{"num_hidden_layers": 15, "num_key_value_heads": 3, "intermediate_size": 384, "rope_fraction": 0.5, "init_std_o": 0.033, "max_seq_len": 256, "train_tokens": 143600000, "dataset": "wikipedia_en"}
Each number is 500 + 50 x the weight over its row's rms, rounded and kept within 0 to 999. Layers, rows and columns count from 0. Numbers have three digits each. The size before them is the row's rms in percent of the matrix's.

# layer 11 MLP up, 384x96, rms 0.222, rows 131-196, columns 0-47
104:515507531569443474465459536494558472502541463455523527508600421454535460589433498584496452350491438540525465470460591593531499505568437529470521
096:526411440585568592410544461513534478503491498514438509445484506424512402480531474515470497538477483505514471414491459522601562519469456527384533
099:497516513531599427504474613387461498511507456532508474452487465493552572544507550531543533478490517556544443409501462532495523415526459473443478
094:492475518473484504574518523596487531538488539487488455436496507533491495575475490404484562629492401536443531426491527543483447534519583522459453
094:563458462464555461506508475547497462361489457537391499499518512417514577533533465527533532539409568529534571427442548575452503412533513419592528
096:537463485450475459431401557572444495450560467494498600442530457591430444514444511551542549510558408489582480486512544479499458527500471449592589
098:510489374545450496559530537458452495414416483527561530543527534435465487576567491500497556520424526490506519471509529598572566502498598483543504
102:515492505585496500586487518480483500452472428425520518498424396423453590443491489528407551474427526551562554550541483502457459472531457503550542
101:495400519484550501493549520545418465462494477487435584475537505519486460438486536550570472569525490623576435404434482474584422523439538499467493
096:480463490471506533587505518523452474486582474496478514502501489452580514435498487532491393596524559439476437548449421556467518457494528536524453
097:482376556537454506482490571568509580402551503504492564461482486601507564481486543466422548492468426454558473421524509566513518456409527473414519
098:442550529397608474449545516467614488531481640543435420508395416449549527474587532449450437488505539562557585485492461557509530505490459572430496
102:529376429444457503462426473574510434468542505407469414541460507504559520546539504473492445503554424484521577436442490482552510531395588532476493
098:456441520484499453492512533533482470464558430526535513537435429480460505503531500424468475465594422615544436443554477518490483506479627603419531
102:447535537524477506561492549455516534593426559421467593507447416420505478554496577573480570518459529487501510468452511433486473491474473572527536
106:408371574426558479535455533462426421504493491476479517545556479459592496532540565510596468508527495546537401442447386491569490514448543470447522
102:511535542502590454524516523555501516574586461513498486541548483479529457472514386577454433477503467487403448520490540480516461570440443397463560
112:461644484507536394480505557560531416474521462446452574525515453506479496506485478494536462418479556554557552505489514537515476479484533547488534
112:395499481493475376473540494457504647501549472533539595492531551526484516489429515463558483535545388480547480464497496475454547461535587521579533
099:563563515539451455504488423525463515521536456413512422514585447456567533542453456639546463507422462633441459475494506514547585428507494505557531
092:554460531589540436487569523453463480595498510431511555431542446477548527576434439499515564527463513526390431462509550484536489485477554487482611
093:482561552485547460439512532526486519565578504510572522443460478483480465571487428495504434561423534459515539434558447493517626600569589481502479
106:518476564582492466532524502534467454472425423519534467526522524485345493489634468600482507478479529509507466457452504453488547527445515532523607
094:437379562499534514528583471477465420466571478494501470481529577497475479564470486508499444551600534532554515473494442503399499441553453516497527
105:404599485489555532520516576489484483514414439515428478389506512438475474514566475513415524487530416515540565436453474481476536492459441567524531
103:512574542462477430466541472572550531476480462494508537491524599580564453586403498564537445496465509549557429552563515475405493537496482613419580
101:493565489427509451499370535474594474513563452433511489488486585534572553542538488523453540443555443410560482522476469551446364491497531544482434
101:525455506415488438620353568560541497503501479457569498520431465524479599551404465532386558520433460417534532469424494440531509572436471468550484
100:539539547484421466551579376434528528577399436483446382435480536528539575530524497478540605584511526509523539463511591496487542443510501506484580
104:487505459552484448516585467475437559432410456451500521504507501457532444520479453548609488498477554453552514516571494539395550536455424428555497
093:455505474426604473454511538516459511462519534503635457508457453496589546553505496534451522527452420511577489555488386519540525658475580602616453
093:542482528533450507508477466454616490678546421544470499481561398429502541495456544493546468513529494492586556484555523537529441421590483596452505
100:522514477485605533507476450502465499599525499444599379497486513425503566401439474551503510489519468485541430466495551492464648436464496567560534
096:485508530552408539413457475472452533478666422578533482442559530527573515528394539473458577483523519556484502516412412523503501526441576510487496
097:537488555469529540559533465400527484503491462475519567424476503564443434489498521512460450516546493556689469450520456543444454417551565504515526
097:405535435453483593474463540571460508615473405555422416483387538526498529517454504508490516552521582502528475440449459452429520453542458521512400
096:517576498553509422438494479603467501420544463523534638487526504487448494500511646474496383564470536502536548425446501522504491579539493507465578
105:395438456464492493482513446536476476468553550489465600440512438525589565565557584427510456498495430467588554570521410482466383492482471546456467
109:513532484526486558627540524508427547522605412470500418522464554519552460556381475546429496450431482482475496511500576433527487499439553560563518
103:424461464403537536531493509537421503465442500454431472477408601489540533565415394523510458525483570511530437484494469509550504533527562511539485
090:536483501464504475523577428412483424537554464495473446518385543420524453529558538557516456481501455525497497536575494537518493503563491573475518
094:538522481451477429475425495465536510443435508483544618409488493403520502470514655571532540511546480511483506460545495517479538486457490510523504
088:504489556461490475517663447489434544608512495550484541538520460464467501521494536503528498523479499493453484498491544501506504526635516549498513
105:457459484502483522481457457433511589578522563447471556498452494462525501451495544556503485480560472432453539414447445667525423463498499575496577
096:487451446494539555432562459487436463446407522608492472583472517546523515533533495501406468497484584426527433498514512541518400517547470528500474
101:451468537552462393536458537515452483591522456490487442486551548501447532525515479506445494402477543506433569362459458479428566589560411551507521
097:532547486653532524412604471521452484569472549428442539465514446480487508566570584567531555448438476480474405439426396501505574544489502503513514
092:475540523379481454466580470556505534487543526503526442486492491518445440599521540456556431525518374544521494536444480546483555538495467505506573
095:586541507486510461484502527524543455442553575498561572525537535526456529605509498603374419466488467456484475519516479470505617440492539496518577
092:480479443499489467552555530607523436467524469468483542484530495478537548488496434445559554415430440444466478473486485540546400463509496439582522
094:526471447423507419515492529455552500483441457536486372500505498445528404539588425496563519526530472486534413535502531498488533402536498530549478
106:433468493447608528487571458443463546476547561444452564483471491595515538550408506543426459448525501529565540496540592451395501454446582531536590
088:630467481522503481563428483553468515514530475469494529579463484482498546448559488495542494389497470487550629518529476537615533479479505511525553
086:485328459541611530550596537492493496564496476461492513523430509513524543533503500463402514493517564527552517450547515539436468488484482538554520
099:516427506483549524431579454511467492452568493509379539604446424469489478466499514411420455494466457431501502539508532566400426490508567554454422
095:479516531433530417472499391599490482526499576418479438471475453467549388460524502541561538532465445533511535484565564450441473463549470524520495
097:441467470446563551480468499501507561545527508503540606447412480525467447482603542536519430453419519581513470445507488463480509465554550523498426
098:586539468465527466538454459536436572573485533512600515431540517503524507516479438561500565463532425587469407539510536530495514483513480528476512
095:553465501458657419566484531514519521459546438554522502469502478441522508464530481433456544431481488494476565501442538587400447567516480462421471
095:429606433474383550552545475459473516580439448486489606529449518515518516514474553560455447478538512449528425550455488461570524544514492595520463
099:447610594527562460509501504513515424453520462388586502476375512410470600496550508496480567563528523493495420482452470433427493445482453517407522
091:463500475584494439543458495565406624620509507526425498495454510521432469514545511488535499542573489448553477514463562543477523436491507491559507
090:606524466476524566396423494541437511554598529567533530553539427474482548503573561525500489510493456535546482590584446545511539490479575450519440
095:559561531395521432501440530550474548498493581432508483472478517555585558515582438570621598564493540503495462463506451528518440498377454535506493
107:507362550508550454449508521526535567489479468441514575493463450481523482574410432565452468419471440449574507573457572455536514483437493525536513
096:511458467496480426429541475537487383440502535472503473495488485555514459501492504456533451580496604461466528462540543506464568473590485503536505
# layer 11 MLP down (transposed), 384x96, rms 0.227, rows 131-196, columns 0-47
100:512497536509534563480452460512537594513480553442559604482518458530466477601476483588428456507551571527589530468489613568558478503542522478538494
101:539496511456497614560522540478529484431519448560491503570490388524534597477497515493423539498500512553507432473530462439505409567433534466594544
103:536475505522540531477561530480534413508541577476476529444486482521493484509460457443413582505459540362471509486426534503433516560536493524590499
099:518543482531393513472552515494523449476487514449562469502518440501440429546428543441474526518491519489513477408563525494439518415537417504425427
090:565474486492486460515502535489552484561463521548508424610567507439522526473565478489496622420420576519471465473424444495479593445518516499452527
094:505498518470438510539496578477439551521413556447472508530495450431497543441561545401551575520585533518474484540511468545478470453484446557354461
106:500537394476524427433500482435568586525525406467469504524539456492487546441496403510465461431513551447432613478482532532457488518491462559474548
102:514440409408473500536492512436577519409468528467466452525441576525471482480442476524484433536443565502487615458486500572516563488490523480481503
103:469567517417500443505431577517515577477464525588445616492453475517477540556511391534501503404460505565489496546529523445555594533466486462480507
101:457519449523503444451514420499570498575426632607488520468466508540466474532529536465538468488535414484473500529473582476527545443455410436490524
093:437516527594573522420395435469460497450525462475556589532566443573509594520536515402469580506543470496526465521501505444463452485414488520542523
094:428475509494551550437536523519464508520523452568538476598458478489526448458493415568457593508459435543534552557478525485530483449533414403562530
106:478467498533441457519461544446544522403410478465434573474497498555587477490457441569530494476467459568453451463559434555484459515539448522507628
103:473503500441498515552535612511502536557521386580525536493482589471512491478517407545447522539469357512543491406552544510426624538421492504536515
099:460581459494478496433453517472495533546591493455464516508622485521478470447419493521458533446551474525609573413529525547524524425481431423587551
101:511489408450502492513470571526542481490556618439510474502505500598605519452508453465640426562492501468495545565564472498481499543525569490509519
100:481462506425427495426520483495506455532500431572558570559452540492535529506507510505446474511521443518564463523560457487476554494492459513587460
093:547412435551625570491594480545515433575498446513482444512480539456517585454536521557510493441508635497463396575515481500447478487487466391439509
101:496536516454564509424518457426493539490438453527389495447460468444490514530503481464472520467564538471519501505522561470542596537513574545472525
096:478535556451434525518531491529555527453510473503525490499479457432358556538433485519507468490518486478467413572475401461638519490523483531485540
097:403485452581558488532509426490426435593543329479499598418485507539471492527516501420505503512464468517471438532413503512506596501479516512496545
101:584499564507589556488430470502447569505438491467518465507571480507429505544498535526592523465580532522547494499541543504502510546405559604579477
111:476481648532476557498495490562524579462639537481521572515471530558461468491513521448514448517563437551485532448482508527464561507559507525461452
097:546489435536437486441476508412522451560498421525580475553525486532471475499478536451400487472571512515369546514514493404502500484499548511453520
109:466523561545483518487478583545546426425529518524387524538502476501504380482516579532516492503479569465522483467555580571565504545530580421559503
109:489492481464481426532485492452572446538388544537539576487590483551576483480457540413490472470457412484531401515590456583502471521506436522476474
101:533401527555530469376608414386508509569536432553543522445453496463475416487500549594487601566415478493473556439472509532514513469510423583494529
105:458561571537463548549546476598527485539477550458531492506486485553461481590488570485502480572481489534505578463469529492551486476422481527407569
103:447522554457630532532577518440537436550494598476537450590513579537516412415548641412437436562519488448420510531513469504578528501412499488531577
105:644525524498555437459506440575517465450525472525527555537464469551467628548454530514398518508425549489446486541442465512545527502444492446591521
106:514451462522511537585510591580539547481507502545446507494454448584376439539470435543463532473477513479472499512555533496577477556512430513433494
094:516475547460523512409463491449538350485486438573563633540509419565483419546547505517501462538376530517473492451528520536495551537505474510573445
110:555523507499570403492534481463552586548487620476444451552454491601526559543484525564557501469487481495581494506454521580444565309482525434524440
101:621485489497497478517465505488488588410425543522536500452376426517465532489496489508523431554500434406487579477462531545464529489483460542421478
099:484496440524549477538507488465555494429493445504436453492468445496501546468544543424603505583415493456488540559467469552501460570450548563448612
103:490507515455455444525478519547481558420516506499555508511497516447521610519465549492414517547498564591494586485473508544419528486501472572509521
098:580497535423465539472458520487538456557450496465510476500525499481619543449528475504544545511577591526448503563480499452497439558464484446513475
101:509487463439460477473579500466518527580546531462535524593562458503502465457611497545507390462549514512474527533469510513495488552628423489491492
095:438439439512520551541466516396555446495542508532487449502545566416478533606521485475521388453399498479456438583495538573555629531541595440503446
098:520543443448409518510574499435483437524525444492572394452479487459465522485512398427563497599472406545394532579487478491507492427412521569549466
091:488501492410473478625450464432536460472500472352526544599492503497474476525530530525555520418508444507455446536566567459505489482492584468515454
096:527657425489403547513547510544475378425631586489425476519503421577502455479501441392452560436577533507491451536494484452514559503507499506603486
092:419511490502430537530527508595570477597466615528511472463462455567501531510569480486557514504610489499543471512492570565483503394510522465545496
097:520539518461476493448473436554561496526424392552525540422517515565480466514546539491469512488502487605509389501433458494379572496488549541566479
097:502531445512490463412609564519566482483431470469396439445462499506593485489489625444534540531491466549592453526600510450496589487551530412462587
096:543452494497541529498494492515375397571431490413401400414529458452477624505446433454431462503530431468496519578574585388542555452535455483453559
115:530563470463572557415527501468462487529551426374471625503447456415555487436508431550563492441418492546534625538502552441530515436429465465564453
098:517516570457469540499432521491525538461515466529456464559468481593567513506530493523528488574539525452486533365461538446381449545473508557523564
094:556503521452489547458509494493496538518500485517518474544558471442504506512544506463557491463528521524496550482559439494518413501573431492434379
096:585459554515522481547447513496476537550493498478486417547456411506534486495535531486369576523507451453626530421508603526502504526429529506492458
097:426474558557568478526468478412498525537519618478419506461599426340456453525476451551544576535496647492490566507439495442560509519586528452470464
097:524404500492407448506486501465399482417530421497505516460495482462569390505498496516509441577518477478497469538601530532515550501475456470417410
095:610558487367464605454541511526449521557335462491592531514493505476442467521436522518531559523534532482468450559517476489583489490560467510483506
090:543517456436531500533505525440560531573465412485443519530601461460473426567502526535475436439469552401535495436520510436482565528570582510465469
103:571513528565575556496535453523424430517516561460454593472451536436505478490482522557498544440531522561542442560544493520570538499451539531536508
094:414462564534519494479536488490393511469547495508499472513424467484414469476526478397484506527521452541548545485512468438666498479470561590453478
099:558551463639548454533584493451543533505499531459570453485553485475567470537449487488606417520459492548465517445460547537493485512444496505519489
102:477531507514472490459519439461501526467452446443564544507458528479463492484469563469464600530497479526535403459539568546439515463420434470491483
092:502477430364478477564502404452431532470495504528468531477622457435543465379496474518474562428556405544524463457521474507520494465561574507508508
104:462541541471431509506525469436441477578465615565581539554462561496520522542496520476499513469378514543513518483490416504353478483424497568470461
097:507524470420443498481498443457524390473488537488426494480625529537583484514517484493449526515486533545471497544504642415440608479573504491461508
097:491567491492504540430506466428478477532382492600548517503560562540480459550445539484546485512515460504580424573632495520529512493525653537560537
095:513533499533610442516556470480460441516510438505566506485496491512491504546563462517543427551571473442469478397555548567489487367491501557455480
098:496519452549550509539556481434527449548535454481466490365544467504416442486518491458533441598480517543576475492452526514483568472566457542489582
104:498593444488414538600523569478491561441573514510520422522536518540482523553398548541506450537446492560461519535405411550476477535548474502551535
089:474479534547569509512543484463446493464421517539433501468495510485467556455562481371474505491487457530473480457547477546519442554471428522480410